{"n_layer": 9, "d_model": 512, "n_head": 4, "n_kv_head": 1, "head_dim": 128, "d_mlp": 2048, "vocab_size": 8192, "activation": "swiglu", "norm": "rmsnorm", "norm_place": "pre", "norm_eps": 1e-05, "positions": "learned+rope", "rope_base": 10000.0, "rope_fraction": 1.0, "qk_norm": false, "attn_scale": 0.0884, "bias": "none", "tie_embeddings": false, "parallel_block": false, "init": "uniform", "init_std_qkv": 0.0263, "init_std_o": 0.0327, "init_std_up": 0.0377, "init_std_down": 0.0377, "optimizer": "muon_hyperball", "lr": 0.0147, "lr_mult_up": 1.01, "beta1": 0.95, "lr_head": 0.00429, "grad_clip": 1.0, "warmup_steps": 200, "schedule": "wsd", "decay_fraction": 1.0, "decay_shape": "sqrt", "final_lr_fraction": 0.0, "batch_tokens": 131072, "seq_len": 1024, "doc_mask": true, "train_tokens": 843800000, "steps": 6438, "dataset": "wikipedia_en"}
Each number is 128 + 24 x the weight over its row's rms, rounded and kept within 0 to 255. Layers, rows and columns count from 0. The size above them is the row's rms in percent of the matrix's.

# layer 3 MLP up, 2048x512, rms 0.0377, rows 272-325, columns 0-127
size [ 92 101  96  93 100  92  85  99  81 102 103  96  71 108 112 147 103 102  89  73  91 111  94 103 105 101 108 104 101 105 112 105  98  97  97  98  95 108  97  94  99  96  99  95 108  98  88  96  73  94  96  99  94 104]
[[148  86 122 108 126  76 138 164  95 137 127 107 107 148 144 105 130 142 165 140 150 159 104 155 111 149 102 109 181 178 170 145 140 112 120 117 121 153 169 132  95 188 125 147 145 114 108 134 114 151 157 143 115 114 156 109  98 130 138 201 109 112 120 177  99 102 144 107 173  94 138 113 133 124 147 115 160 109 154  93 140 118 133 144 199  87 128  92 170  97 147 161 110 123 107 105 122  95 127 122 136 166  87 103 136 149 148 110 124 100 107 149 100 137 145  99 160 123 148 151 151 133 163 142 109 113 137 166]
 [ 98 119 106 101 111 187 134 148 161 139 124 104 126 112 124 126 127  74 132 129 127 102  99 135 134 114 127 132 105 155 137 149  96 173 136 105 119 106 150 136 147 145 148  82 174 115 118 102 117  98 154 121 111 113 131 157 126  93  67 154  94 169 107 131 216 110 105 160 160 110 139 110 163 141 100  91 115 112 114 153 134 125  97 131 152 107 109 140 164  89 132 146 169 103 106 164  89 148 107 158 128 125 123  70 131 133 109 178 106 114 146 115 126 153 106 156  93 154 141 128 124  99 137 136 132 133 130 101]
 [114 105 144 136 138 121  95 127 159 104  87 121 144 113 128 160 103 113 136  90 120 113 139 127 178  99 120 138 117 145 136 140 171 134 147 134 111 121 119 122 100 110  86 110 147 119 129 156  88 146 124 107 118 149 116 168  91 162 115 128 148 109 109 113 119 162 125 120 132 135 164 162 176 130 101 150 101 108 115 148 155 124 168 117 122 107 126 127 163 149 160 154 146 111 132 135 148 122 139 123 162 119 134 123 166 160 115 144 110 138 116 138  94 105 132  77 118 159 126 129 166 135 109 122 101 136 113 108]
 [103 129 126 136 109 111  83 152 125  99 135 144 113  98  99 107 138 140 132 124 138 143  80 123 135 161 119  92 125 120 142 122 143 134 173 111  83 125  81 142 139 114  90 107 112 127 181 127  94 165 134 165  81 153 151 146 132 118 142 131 150 123 135  93 111  88 144 120  98  94  73 122 121 115 122 148 149 143 140  98 134 121 158 142 158 154  89 148 116 110 148 161 145 168 167 162 165 135 124  91 138 123 149 133 128 115 130 166 145 107 146 133 131  84 127 109 185 150 159 152 111 117 132 133 139 124 136 151]
 [167 130 135 136 107 110 122 121 166 138 130 139 111 150 128 112 144 163 112 144 130 129 126 127 110 117 156  96 141 114 141 167  87 153 116 104 103 121  55 111 153 146 124 182 108 136 117 150  95 108 103 100 143 160 103 115 118 103 166 131 136 144 113  97 106  97 126 109 190 127 142  86 160 173 110 114 110 114 153  96 137 159 134 123 125 138 101 108 140 162 123 100 102 117 139 152  92 132 100 149 112 139  95 116 147 139  89 139 173 125 138 120 132 129 144 133 111 100 101 127 129 105 110 113 123 163 125  79]
 [ 86 148 124 128 102 134 119 149 124 152  82 146 126 112 157 117 118 122  93 121 114 117 152 164 140  98  80 131 151 104 115 134  93 117 152 140 137 148 105 139 124  98 135 140 130 104 113  86 143  98 140 151 136  89 153 146 137 102 130 165 131 123 133  99 170 129 146 142 133  86  84  79 132 109 125 128 107 137 131  90 119  99 132 110 127 168 117  96 205 144 154  89 106 161 131 120 137 140 125 152 147 108 128 156 125 124  73 111  99 105 146 109  98 139 103 138 132 121 196 106 137 117 109 147 120 106 115 123]
 [148 139 123  75 130 145 145 113 114 140  93 121  98 132 130 121 122 118 107 126 108  86 132 118 121 120 125 134  82 122 109 112 124 144 139 126 147  49 143 100 108  88 126 150 141 147 137 140 118 130 145 134 137 131 161 118 117 158 153 132 127 110 130 119  86 118 126 114 129 105 149  97 110 152 114 141 153 131 123 111 139 124 127 129 144 167  85 142 132 154  78 129 111 117 130 133  86 151 135 158 127 125 113 135 141 127 156 138 161 183 218 169 118 138 161  87  95 126  88  93  78 170 157 144  84 107 127  95]
 [127 148 119 105 120 132 128 128 112 114 161 109 121 124 126 135 180 117 154 158 108  96  73 123 174 118 223 164 129 126 171 140  88  89 124 105 101 170 140 155 152 132 112 119 121 107 124 149 159  80 139 117 125  95  77 125 140 131 105 155 120 120 130  76 119 164 133 119 103 134 153 120 163 135 108 106 109 102 162 144 120 180 153 104 143 126 153 117 139 148 120 170 171 137 100 121 121 137 128 134 133 142 150 133 115 156 141  80 129 108  92 106 148 146 156 175 101 155 169 127 106 148 129 151 139 140 105 122]
 [139  85 145 135 128 142 148 132 131 142 147  91 122  84 115 138 133  92 111 162 115 119 106 127  94 111  77 148 180 171 129 131 126 155 133 139 161 159 144 135 133 108 122 115 183 127 119  67 102 134 128  78 128 131 141 137 129 138 113 140 106  95 124  78 131 126  84 115 107 112 121 141 160 145 157 138 115 120  99 169 128 112 201 162 122 100  88 148 106  85 121 121 112 142  85 155 156 133 104 103 127 102 111 108 112 138 148 122  96 100  81  83 115 151 125  92 134 114 117 125 140 113 177 156 114 125 148 131]
 [158 139  83 182  90 146 168 108  87 146 123 123 169 141 157 148 105  90 150 172 126 133 123 110 133 132 124 129 157 169 127 122 141 107 149  94 123 134 104 135 128 136  91 125 124 138 174 128 155 139 110 132 138  97 132  87 143 150 134 139 128 147 105 117 135 150 117 118 165 132 177 141 115 155 122 103 123  84 124 134 149 154 153  78 134 138 132 113 162 139 152  90 114 116  86 126 117 135 112 147 134 147 122 120 130 129 116 140 141 129 109 125 160 166 124 130 113 126 115 175 111 137 124 141 133 106 144 128]
 [100 173 154 109 104 152 108 124 154  81 135 156 129  96  76 108 132 133 129 120 157 142  98 152 106 145 105 117 119 103 116 114 131 133 139  65 125 153  94 165 141 134 141 105 128 157  75  86 115 111  93 116 118 144 158 100  88 152 118 116 117 111 107 142  65 187 111 124 139 120 140 177 120 168  90 101 100 151 141 103 118 152 131 151 140 134 139 124 150 146 113 120 114 104 113 124 164 156 160 160 103 118  94 121 109 146 153 129 160 134 163 163 120 112 110 135 138 136 151 115 168 149 123 127 147 133 134 166]
 [124 126 144 136 129 150 140 133 149 124 117 111 128  88  95 112 117 157  93 132 126 125 116  71 147 167 171 105 114 148 122 140  95 143 117 123 129 177 153 151 161 139 140 169 115 153  95 139  99 159 158 142 123 128 121 138 148 130 105  99 153 124 157 179 124 126 143 133 104 141 120 136 142 135 149 142 108 129 106 118  87 185 142 131 134 160 105 131 109 151 152 137 138 106  64 134 147 142 151 123 141 112 114 128 112 128 143 133 142 130 138 128 111  78 127 113 132 129 107 109 139 117 136 121 117 147 139 158]
 [119 107 108 130 171 138 112 140 177  93 124 131 133 156 153  99 102 135 125 103 162 162 159 157 114 127 139 131 152 122  74 130 123 160 108 170  81  90 146 185 125 118 104 129  81 153 164 132 142 130 178 154  80 120 124  77  87  91 135 151 113 127 150 133 114 134 159 103 140 144 161 112 118 118 123 119 122  86  80 140 123 119  92  86  75 130 142 128 153 112  92 120 101 112  99 141 125 123 175  89 166 141 114 125 158 134  98 138  72 119 140 189 164  93 121 170 146 162 137 127 146 102  95 125 110 172 149 123]
 [ 77 128 171 111 141 119 127 119 129 119  88 156 154 149 118 145 141 111  87 105  90 118 138 130 151 119 158 132 141 165 161 102 116 164  84  93 123 128 152 143 131 163 107 137 154 148  92  94 129 129 137  92 156 123 130 139 103 156 127 171  95  95 165 142 142 126  96 119 166  88 102 116 152 135 145 168 136 118 136 143 175 123 149 112 112 167 145 121  91 131 133 157 112 108 127 124 148 126 154 117 164 127  83 123 136 130 115 107 104  96 119 132 154 161 113 117 125 103 117 105 167 100 126 104 138 121 135 100]
 [128 113 109 172 142 134 132 127 112 111 145 129 114 136  96 177 114 113 138 110 160 113 130 119 144 161 106 119 134 130 112 108 140 147 101 138 129 154 162  85 146 140  85 126 121 128 130 121  84 102 146 182  97 140 140 125 108 121 136 106 135 100 178 151 137 128  89 119 149 130  86 150  96 142 123 110 121 153 154 114 144  86 142 120 115 136 121 128 136 137 121 103  87 157 140 119 156 136 129 100 122 124  83  71 110 150  97 148 119 102 143 122 113 121 167 151 156 106 142 146  96 141 120 145  99 105  82 121]
 [ 97 141 102 161 105 148 108 148 180 125 163 161 128 134 138 138 113 117 130 109 163 103 114 126 112 129  95 128 120 127  98 171 124 154 124 142 174 116  96  97 132 107 123 144 124 106 118 117 133 151 154 127 119 133 187  96 121 114 116 100 154 139 120 138 104 130 147  91 130 113 131 143 161  71  91 112 112 120 123 118  72 141  92 141 123 107 113 159 134 183 131 144 126 170  83  98  92 150 123 132 136 115 126  87 114  95 144 161 175 106  94 142 107 121 132 166  81  95 108 103 134 165 149 118 145 133 123 121]
 [139 114 106 109 139  99  55 122  93  79 129 136 139 142 173 162 148 135 131 115  96 115 123 130 120 123 143 125 137 148 151 113 148 121 146  53 126 112 119 111 104 129 107 103 117  98 113 119  96 133 124 129 125 141 130 130 133 118 150 119 109 137  99 182 169 120 129 136 171  96 137 151 152 144 131 154 128 113 102 111 164 146 126 100 141 147 140 115 134  95 127 105 120 138 130 130 140  82 130 151 162 120 110 131 101 140 128 102 141  91 135 111 136  67 119 183 145 105 136 126 143 135 138 116  97 106 144 128]
 [141 115 143 161 130 106 109 150 126 133 115  71 128  98 124  97 155 134 172 145 116 142 158 153 125 166 172 138 190 112 167 124 116 106 115 134 141 104 152  73 119 144 115 118 114 123 106 160 125 167 119 129 124 136 137 168 104 142  92 131 146 101  59 113 143 155  84 180 110 123 130 162 147 138 143 116 147 112 107  94 105 161 137 117 150 142 130 132 177 133 154 121 126 148 106 115 103  99 176 140 127 135 116 183 177  89 124 130 105  89  80 148 100 132 112 109 101  91 132 112 111 109 100 143 131 105 153 136]
 [141 104 150 105 106 138 123 149 160 119 118 110 170 152 145 102 115  99 129 122 111  70 148 140 159 113 118 100 103 165 141 158 115 104 119 184 122 126 131 128 132 133 120 138 102  95 142 127  98 172 102 131 169 105 145 136 121  95 143 110 134 122 138  71 115 132 126 120 105 107 149 151 136  95 105 148 151 126 170 136 118  89 114 126 120 137 120 103  93 140 157 129 148 127 167 114 123 105 168 150 159  93 134  78 117 148 115 131  95 106 112 143 128 145 148 154 122  94  91 166 149 104 134 141 134 110 134 142]
 [151 195 119 144 154 128  98 147 116 142 159 114 158 139  91 129 141 181 113 116 177 127 106 103 100  87 122 150 135  96 115 127 100 105 121 151 157  97 114 116 134  83 151 109 121 129 126 142 138  31 143 157 144  80 112 115 173 145 128 152 107 129 112 160 127 134 141 170 150 133 134 139 126 101 142  79 135 161 126 131 141 104 138 152 175 105 148  84  90 117 148  77 119 100 110 116 144 112  51 119 151 142  83  80 122 116 146 114 129 107 107 122 128 124 149 102 116  96 134 133 126  90 137 133 129 147  96 169]
 [128 109 146 101  99 126 126 118 113 144 189 167 135 164 153 210 182 138 117 170 108 129  72 102 108 118 147 119 134  98 131 140 146 158 153 110 108  82 116 149 133 147  97 118 131 139 148 142 103 159 162 126 104 134  94 155 132 113 143 110 146 163 147 110 170 115 132 112 104 157  91 164 117 145 112  95 155 121 145 141 130 129 124 100 145 129 134 156 127 134 136 111 102 113 136  96 156 120 135 136 101 124  93 114  94 149 142  97 134  82 138 122 113 169 172 129  93 153 124 120 132 151 132 149 101 112 122 107]
 [152 128 113 100 121 147 195 163 129 109 140 132 166 106 101 106  97 116 106 105 165 191 158 127 138 114 143 175 106 134 145 152 126 105 115 152 100 152 109 137 145 156 135 140 139 133 148 158 142 164 117  68 130 104 110 114 114 124 164 137  98 168 125  96 121 156  94 110 119 165 160 149  59 125 115  99 130 112 125 141 118 143  73 123 130 125 129 100 159 132 142 100 117 100 106 143 120 103 119 127 105  98 106 102 150 174 143 148 154 146 166 125 129 124 116 159  98 179 122  92 120 101 138  89 118 136 119 123]
 [134 112 141 122 115 120  98 125 120 126 120 132 136 176  85  96  99 102 123  90 116 170 120 123 117 163 104 124 136  62 176 135 108 149 154  89 121 121 125 107 140 103  78 128 114 167 120 125 102 171 137 117 200 126  99 112 162 153  64 141 102 153 184 134  86 149 121 100 163 129 138 122 130 149 158 125 129 120 125 141 158 111  96 102 146 169 149 115 153 175 129 105 126 111 121 128 138 104  83  86 130 140 105 183 139 134 148 143 159 148 140 115 119 111 124 138 116 153 135 143 125 101 134 182 122 107 107 131]
 [ 62 146 160 159 153  82 138 129 157 149 175 140 110 155 145 155 155  97 130 121 125 152 144 114 112 146 124 151 159 110 132 130 105 129  98  98 111  85 120 126 126 155 110 131 143 132 101  99 155 132 127 141  99 165 135  90 139 107 114 174 136 133 146 151  98 111  80 166 133  98 107 157 121 181  88 171 149 131 162 114  99  93 146 113 125  63 118 155 133  84 157 160 120 145 126 114 180 120 116 127 148  94 127 145 151 109 111 135 110  88 118 164 140  91 112 152 109 157 147 148 120 127 154 155 124 142 184 147]
 [141 142 101  76 152 101 135 138 112 113 156 147  76  78 113 102 170  93 116 118 143 142 153 116 167 166 122 145 162 159 132 123 149 181 102 130  79 121 167 134 146 145 127  92 115 120  93 112 130 134 130  81 128 131 125 166  94 107 161 100 118 117 147 137 110 170  77 147 101 112 130 100 143 114 156  76 121 141  97 108 170 148  92 102 134 165 145 102 136 157 133 135 120  87 110 122 139 139  93 175 111 120 100 115 152 156 121  94 129 133 172 167 104 142 113 155 129 144 108 153  91 143 155 116 106 160 107 132]
 [171  99 129 133 150 115 126 107 118 138 123 123 128  97 179 167 163 134 139  94 120 171 131 144 129 159 131  94 106 128 155 112 100  90 112 129 114 128 117 115 139 133 128 113 105 134 141 125 115 135 155 117 171  81 179 159 137 152 123 101 137 154  93 139 177 164 158 124 177 148 137  72  84 113  91 133 156  93 127 150 112 120 123 102 103 144 128 109 132 157 131 143 123 120 127 157  90 128 117 132 164 152 126 117 112  89 158 157 110 140 142 125 100 151 164 157 136 125 122 141 114 135 108 134 103 116 131 111]
 [152 130 176  91 133 133 159 184 119 132 145 113 151 158 162 126  98  94 143 122  99 103 128 111 122  86 107 117  85 169 132  95 139 125 154 189 117 142 143 101 172 128 121 114  98 160 142 176 170 119 134 138 151 115 145 166 140  82 159 134 134 174 163 145 103 133 102 114 122 136  54 135 122  88 125  81 116 163 120 127 119  92 142 143 103 117 159 122 125 109 150 117 117 120 155 124 156  94 172 123 138 109 132 124 107 117 144 184 139 142 117 101 152 139 168  75 138 135  86 159 130 133 135 175 113 128 136 136]
 [ 73 106  97 116 128 127 131 109 132 157 111 154 148 133 117 143  69 130 130 146 129 161 158 151 118 160 123 124 185  87 117 115 104 176 161 158  96  96 113 103 129 165  87  90 144 133 105 153  91 128 158 173 183 104  95 149  79 140 135 168 130 155 132 139 147 102  81 160 129 120 110 122  87 152  65 119 126 113 145 139 116 121 126 111 158 182 135 154 146 115 136 129 102  92 133 130 160 103 138 134 174 109 145 108 113 120 158 132 105 126 118 123 136 117 126 131  89 122 137  98 114 145 142 127 106 114 139 127]
 [156  53 142 124 116  96 139 123 104 101  92 109  84 121 152  90  91 124 104 123 149 158 126 131 144 163 128 118 158 101 130 166  74 142 131 152 129 131 178 155 109 122 131 129 145 181 100 173 104 111  94 149 144 118 141 103 132  90 101 130 106 111 114  97 119 123 110 142  97 131 154 127 135 137 142 119 123 146 100 138 128 150 100 104  78 118 185 128  91  96 141  94 111 172 150 125 144 148  95 140  81  90 102 137 117 149 127 129  97 133 156 161 106 124 172  79 103  93 114 139 132 144 146 124 149 163 101 149]
 [109 103 124 112  60  98 134 145  92 113 127 144 144 143 140 124 132 108 149 140 162  92 141 122 117 165  93 145 160 149 125 107 109 114 176 168 115 123 133  88  94  93  73 108 128 101 133 113 114 137 128 109 126 107  93 126 117 101 152 128 119 150 123  89 106  84 103 104 130  94 166 115  88 112 109 100 139 135 157 151 144 134 139 154 148 114 133  96 158 123 180 144 117 130 184 127 149 152 158 117 139 159 168 164 110 114 129 175 114 174 143 122  66 134 137 124 129 125 124 124 157 135 151  89 141 123 111 117]
 [112 182 145 154 140 118 160 119 126 114 141 111 130 166 142 139 124 120 101 122  93 116 105 126 104 129 154 132 111 140 114  83 141 154 101 182 137 160  98 128 157 125 138 147  95 166 156 148 118  90 143 123 133 131 134  97 149 123 123 141 126 135  90 153 111 129 190  96  89 107 150  51 117 127 129 156 122 139 134 103 154 133 110 128 105 154  97 136 131 145 149 161 145 118 100 117 139 120 125 105 136 100 112 144 123 150 161  70  89 117 156 141 103 124 136  83 120 166 147 159 145 103 103 123 134 150 119 180]
 [130 110 139 123 129 117 121 123  68  97 163 137 167  75 138 124 166 150 155  76 105 162 112 104 123  71 111 127  96 110  80 157 116 145 125 108 132 106 117 150 147  87 130 101  96 128  90 118 128 125 129 138 149 130 121 164 139 103 140 128 111 141 148 127 117 143 116 149 141  71 121 104 133 123 168 129 108 106  48  98 145 118  93 107 143 127 135 119 106  86 149 155 124 122 135 142 146 116 128 121 146 128 136 169 134 132 126 114 192 127 151  78 144 131 127  96 152 105  79 119 104 113 150 133 120 129 117 163]
 [125 110  93 128 167 106 138 149 136 114 109 109 132 158 157 160 138 112 125 140 141 130 124 152 151  94 123 115 164 132 144 159 119 117 121 118  96 116 125 167 133  99  92 135  56 119 146 107 123 140 127 179 114 136 109 124 146  90  85 152 123 156 122 131  93 158 137 111 158 140 148 145 128 120  91 105 126  63 156 107  91 132 144 106 124 132 137 129  99 120 117 146 133 138 115 108 156 154 137 147 118 109 124 103 118 119 156  90 111  92 151 135 109 118 110 136 149 148 110 104 164 123 164 133 115 118 117 109]
 [124 125 152 131 121 161 191 162 153 128 130 109 138 117 118 148 154 100 140 111 100 145 144 124 131 103 132 181 132 144 120 108 110 122 104 156 146 117 117 111 165 152  97  95 105 141 142 169 122 130 120 151 143 124 116 108 163  93 149 126 137 117 118 128 114 122 147 131  97 165 150 111 170 130 162 115  80  96 121 132 100  89 168 100 146 119 120 179 119 154 142 142 136 105 107 106 145 136 141 147 127  87 163 183 165 154 131  88 124  93 119 133  79 191 146 121 171 121 123 109 144  78 156 143 138 125 127 123]
 [145 118 158 128 119  94 135 175 108 186 138 122 123 187 111 132 173 152 137 121 113  90 152 140 147 141 187 101 120 160 126 109 113  87 148 103 160 136 108 131 127 103 210 123 133 117 140 107 141 135 123 127 129  74 132 123 153 143 128  44 105 105 139 141 100 137 163 126 146 111 103 106 121 129 109 138  81 140 113 105 154 112 117 132 141 141 134 156  98 168 148 172 138 102 118 151 137 136 145 147 155 164 123 153 115 134 112  94 151 109 159 138 131 144 142 156 159 158 133 163  99 143  57  73 148 148 114 132]
 [ 81 158 174  99 108 156 119 129 135 147  96 122  92 116 134 143 129 125 149 135 122 129  95 125 128 156 141 158 144  86 176 151  95  95 121 171 138  85 137 127 135 150 104 129 130 112 147 107  90  93 163  81 141 149 147 159 122 151 136 133 114 137 107 133 138 162 144  76 103 147  97 107 141  94 114 161 169 107  78 132 117 117 112 175 104 125 146 116 176  94  89 133 105 163 133 108 132 119 136  95 133 138 133 126 182  91 144 137 153 113 118 142 154 110 142 117 152 174 129 149 105 153 159 111 161 117 159 150]
 [192 157 160 130 129 100 105 127 140 132  88  86 153 125 145 149 115 122 120 100 116 119 126 188 116 158 136 140  71 109  90 119  89 141 157 112 113 135 184 120 133 118 136 103 154 135 129 121 121 101 133 155 104 142 136 112 153 130 175 151 148 113 127 138 129 164 133 147 120 123 155 139 138 151  98 127  87 121 127 156 124 146 180 110 104 131 147 147 140 138 144 154 139 114  95  69 123 130 125 109  97 105 140 154  97 149  81 129  91 135 107 121 128 100  70  90 115 115 130 103 144 147 168 156 132 163 168 122]
 [120  87 162 135 117 155 173 102 161 114  97 109 122 123 201 148 116 125 117 112 103 111 122 145 170  82  94 123 187 154  96 129 143 106 111 144 120 110  97 133 104 152 132 146 117 139 154 116  61 118 138 142 122 157 134 111 109  87 131 114 117 149 106 133  93 136 149 133 107  92 154 102 179 106 107 106 125 170 101  90 129 120 126 134 167 101 130 126 106 152 130 138 107 101 139 144 139 134 116  96 150 127 128 117 127 112 149 128 114 114 107 139 129 147 132 100 125 114 153 111 122 129 122 104 160  78 151 113]
 [113 126 108 176  99 140 142 144 115 130 121 121 155 107  95 147 143 127 113 150 117 133 168 144  86 151 121 162 119 117 142 117 111 126 153 125 104 144  88 138 155 107  98 134 142 151 122 153 158 130 110 181 103 145 115 110 144 138 139 125  88 148 111 158 110 173 109 191 124 126 170 181 102 105 105 115 166  91 151 110 126 101  70 137  82 101 100 139 139 184 159 146 144 107 151 156 130 107 124 119 124 110 119 152 155 158 134  87 172 141 125 115 130 123 125 122 121 107 110 161 115 140 157 146 100 190 166 109]
 [139 102 121 118 146 169 139 115 170 139  87 131  70 105 124  95 132 154 145 124 163 117 127 155 157 124 128 144 157 185 106  98  99 132 168 116 170 139 156  96 106 140 136 131 144 152  84 167 128 103 131 124 140 124 113 108 136 110 115 121 121  95  68 135 129 126 146 122 164 127 136 107 146 131 144 154 169 146 115 173 113 122 142 147 145 128 122 168 143 147 120 162 131 115 125 127  80  93 131 127 136  97 135 143 138 148 130 153  69  88 148 140 148 113 136 170 109 151 129 126 134 127 115 101 127 154 157  81]
 [111  77 182 133 149 138 122 134 143 158 146 131 130 116 124 172 107 121 127  91 130 116 120 178 132 106 125 123 137 117 156 137  99 114 131 100 131 155 100 192 157 120 151 153  96 118 114 122 155  99 141 130 132  85 168 142 185 152 115 131 152 175 164  84  91 145  82 129 106 147 111 129 124 137 114 135 108 119 142 126 179  81 140 139 130 154 102 106 144 108 124 129  95 115 121  68  83 114 101 173 109 124 129 154 117 152  90  93 154 115 158 152  92 150  95 117 140 145 171 138 148 129 167  93 109 106 141 116]
 [158 101 110 134 146 135 112 161 146 137 190 133 117 157 130 168 133 152 120 114 138 122 138 133 141 156 161  92 104 123 125 140 161  71 130 152 106 154  97 153 116  86 154 193 121 155 158 142 157 123 169  83 119  87 139  71 115 178  85 127 140 131 118 138 148 140 105 122 108 153 118 149 104 120 113 109 123 130 149  80 135 145 145 115 140 128 143  95 111 153 170 116 157  98 125 115 138 139 137 112 134 132 162 180 121  98 120 116 153  95 146 169 163 132 199  84 128 102 111 123 152 162  78 101 158 152 118 127]
 [134 140 107 163 141  90 122 168 109 136 101 150 133 121 143 139 131  86 151 170 154 132 137  94  98 151 113  97  92 112 124 110 157 137 163  98 133 151 139  80 104 149 146 114 169  99 138 128 169 175 126 144 130 149 116 153 151 122 106 166 133 129  82 130 118 108 142 138 113 102 102 116 100  90 118 129  96 105 148 123 135 138 141 137 139  99 124 125 150 125 144  98  97 114 147 158 126  92 158 131 155 102 172 123 184 165 153 108 120 133 124 193 156 126 118 164 103 169 117 149 105 161 116  86 142  90 126 103]
 [132 107 113 150 114 119 148 121 137 154 159 143 148 125 141 131  77 174 151  57 126 113 133 145  95 192 144  88 123  88 114 113  84 117 106 147  93 147  94 169 131 138 125 114 153 155 124 146 149 104 118 116 128 113 117 114 112 142 110 126 115 153 123 122 109 113 117 112 145 111 128 109 138 142 135  70 153 143 176 127 123 151 142 114 113 143 145 112 152  91 136 135 143  75 121 108 114 121 105 136 129 128 120 141 159 107 108 146 131 119 157 135 151  94 121 128 157 151  98 100 158 133 122 183 132 134 104 125]
 [108 110 110 122 139  93 142  75 134 128 113 145 137 126 124 166 133 136 121 124  83 127 146 143 118 133 137 130 115 117 167 114 122 138 167 119 123 118 137 109 135 118 130 142 133  82 138  89 106 131 120 113 180 155 116 146  97  95 149  73 131 169 154 147 167  99 110 135 119 137 151 155 122 130 117 163  93 105 123  76 135 122 113 190 141 115 136 150 130  94 103  85 181 126 139 136 145 109 127 136 155 139  89 140 156 127 106 127 114  97 100 166 110 109 139 110 131 129 108 121 143  96 134  85  98 133 134 125]
 [ 98 106 101 148 141  81 101 118 120  94 171 179 126 118 149 133 138  88 121 151 117 142 101 113 150 137 109 111 130 148 124 119 163 163 135 132 140 149 118 137 102 140 109 135 173 160 150  89 159  96 121 127 135 132 101 133 101 161 123 165 141 142 150 141 126  88 154  99 129 140 138 180 106 123 140  96 121 127 146  97 149  92 135  98 100 123  98 150  86 112 121 102 118 123 119  99 138 127 114 103 131 112 150 145 122 140 149 146 157 134 148 163 123 132 154 129 124 151 110  93 135 116 100 124 114 137 129 151]
 [106 147 126  97 102 115 117 186 132 124 140 180 172 158 121 125 132 116 108 136  93 115 126 151 144 155 172 117 131  97 127 127 126 114  83 105  80 141 164  93 113 153 155 100 154 150 148 118 148 135  98 161  96 151 144 126 118 136 155 137 170 105 155  94 104 136 138  85 111 103  98 111 103 163 154 101 137 140 126 109 126 124 134  92 128 119 168 128 121 119 120 154 156 148 146 141 112 115 174 108  93 150 116 173 115 162 148 153 117 154 125  78 166 132  98 132 134 146 116 129 143 159  96 113 159 115 131 121]
 [ 64 155 136 134 141 130  97 106 110 119 152 134 122  97 151 139 113 103 105 143  97 130 101 123 127 137 108 125 149 146 137 112 122 145 127 169 162 125 100  93 140 129 104 108 111 157  92 148 105 167 130 133 128 151 134 146 186 111 138 105  98 138 143 146 110  60  87 151 103 131 131 151 128  96  82 111 132 174 145 114 107 109 106 126 123 131 135 144 184 141  99 139 156 108 124 174 152 109 162 119  96 117 115 140 146 140  72 152  93 141 144 193 105 108 169 151 110 125 124 170 111 140  98  94 118 128 148  89]
 [125  96 107 142 131 158 104 148 130  93 149 169 113 148 102  66 133 127 150 114 115 109 109 109 133 122 108 107 117  79  86  88 118 119 135 130 119 141 166  95 117  99 104  90  76 104 146 141 127 166 115 158 140 160 128 116 114 146 160 142 124 141 111 155 138 176 142 133 121 128 133 107 158 161 122 151 165 108 158 152 129 107 115 119 151 130 164 141 124 146 118 149 111 115  65 130 134 147  88 140 101 112  99 145 151 136 144 157 100 140 137 134 119  84 125 135 130 150 135 154 100 101 166  99 129 137 106 113]
 [129 118 105 111 151 128 112 110 113 110 133 140 114 132 137 156 125  85 119 108 133 137 130 162 139 124 127 151 141 168 136 158 176 133  91 149 143 133 120 124 142 150 119  89 142 175  66 111 125 170 162 109 122 104 113 173  97 114 141 137 185 120 141 168 152 151 134  80 131 129 118 154 100 132 150 126  80 140 105 118 125 151 136 130 135 152 119 127 130 128 181 201 134 113 119 150 126 138 129 149 131 126 139 159 126 132 142 100 149  93 130  98 160 128  94  90 127 125  98 121 148 168 109 120 106 114 116 119]
 [111 125 123 141 101 153 125 127 130 162 109 113 123 113 147 119 139 152 203 119 102 111 137 122 152 123  97 117 159 103 114 120 141  99 103 126 100 106 120 144  69 144 101 135 127 144 141 130  97 105 117 137 116 161 100 161 104 117 152 134 119 132  98 107  80 145 116 139 118  98  87  97 157 111 109 139 132 170 122 145 125  69 134 127 150 138 128 154 161 140 133 132 163 135 163 132 128 132 139 138 170 150 141 103 109 155 154 164 156 141 131 109 153 102 147 104 144 177 129 138 146 123 125 118 127  97  97 100]
 [120 137 111 135 151 151  96 126 127 127 147 144 145 147 135 113  76 142 143 123 126 130 149 126 110 141 128 104 133  91 163 107 115 111 113 143 109 168 142 165 141 130 156 173 166 127 114 118 109  77 121 104 113 131  95 105 155 147 130 159 112 147 124 126 150 116 155 154 126  69  82 131 136 163 170 116  96 106 150  93 129 156 148 127 133 142 106 165 122 174  98 133 137  78 130 122 109 134 138 192 152 124 141 114 105 118  96 170 164 151 118 121 113 142 157 133 137 111 111 119 103 139 124 140 104 127 126 144]
 [126 154 111 163 111 138 148  76 160 139  88 119 110 153 120 136 164 106 138 122 153 152 136 120 147  64 116 153 121  86  79 135 122 176  93 122 105 148 154 149 135 117 148 126  94  96 117 108 138 142 150 121 153 108 189 108 134 105  65 113  95 105  96  98 122 125 147 188 129 139 151 128 143 103 125 166 165 120 124 140 134  88 141 120 138 170 105 128 126 151 121 119 132 141 129 141 109 155 109 109 142 137 167 135 132 112  86 138 134 147 115 148 133 121 132 140 137 114 117  57 142 134 137 129 145 161 119 157]
 [107 150 120 122  78 111  84 121  81 156 134 130 157 129 146 128 106 150 183 148 129  84 153 120 155 124 113 137 131 122 122  96 129 143  69 131 124 111 133 116 128 166 160 133 145  95 113 119 139 115 134 104 146 107 111 126 118 157 114 153 111 112  99 140 117 147 136 140 111 114 116 141 125  83  99 115 143 147 124 123 117 180 116 103 134 163 107 128 103 134 119 120 145 110 178 117 144 144 122 136 161 111 125 104 132  95 109  87 115 133 154 125 117 165 142 106  98 100 107 142 115 159 117 122 145 166 121 160]]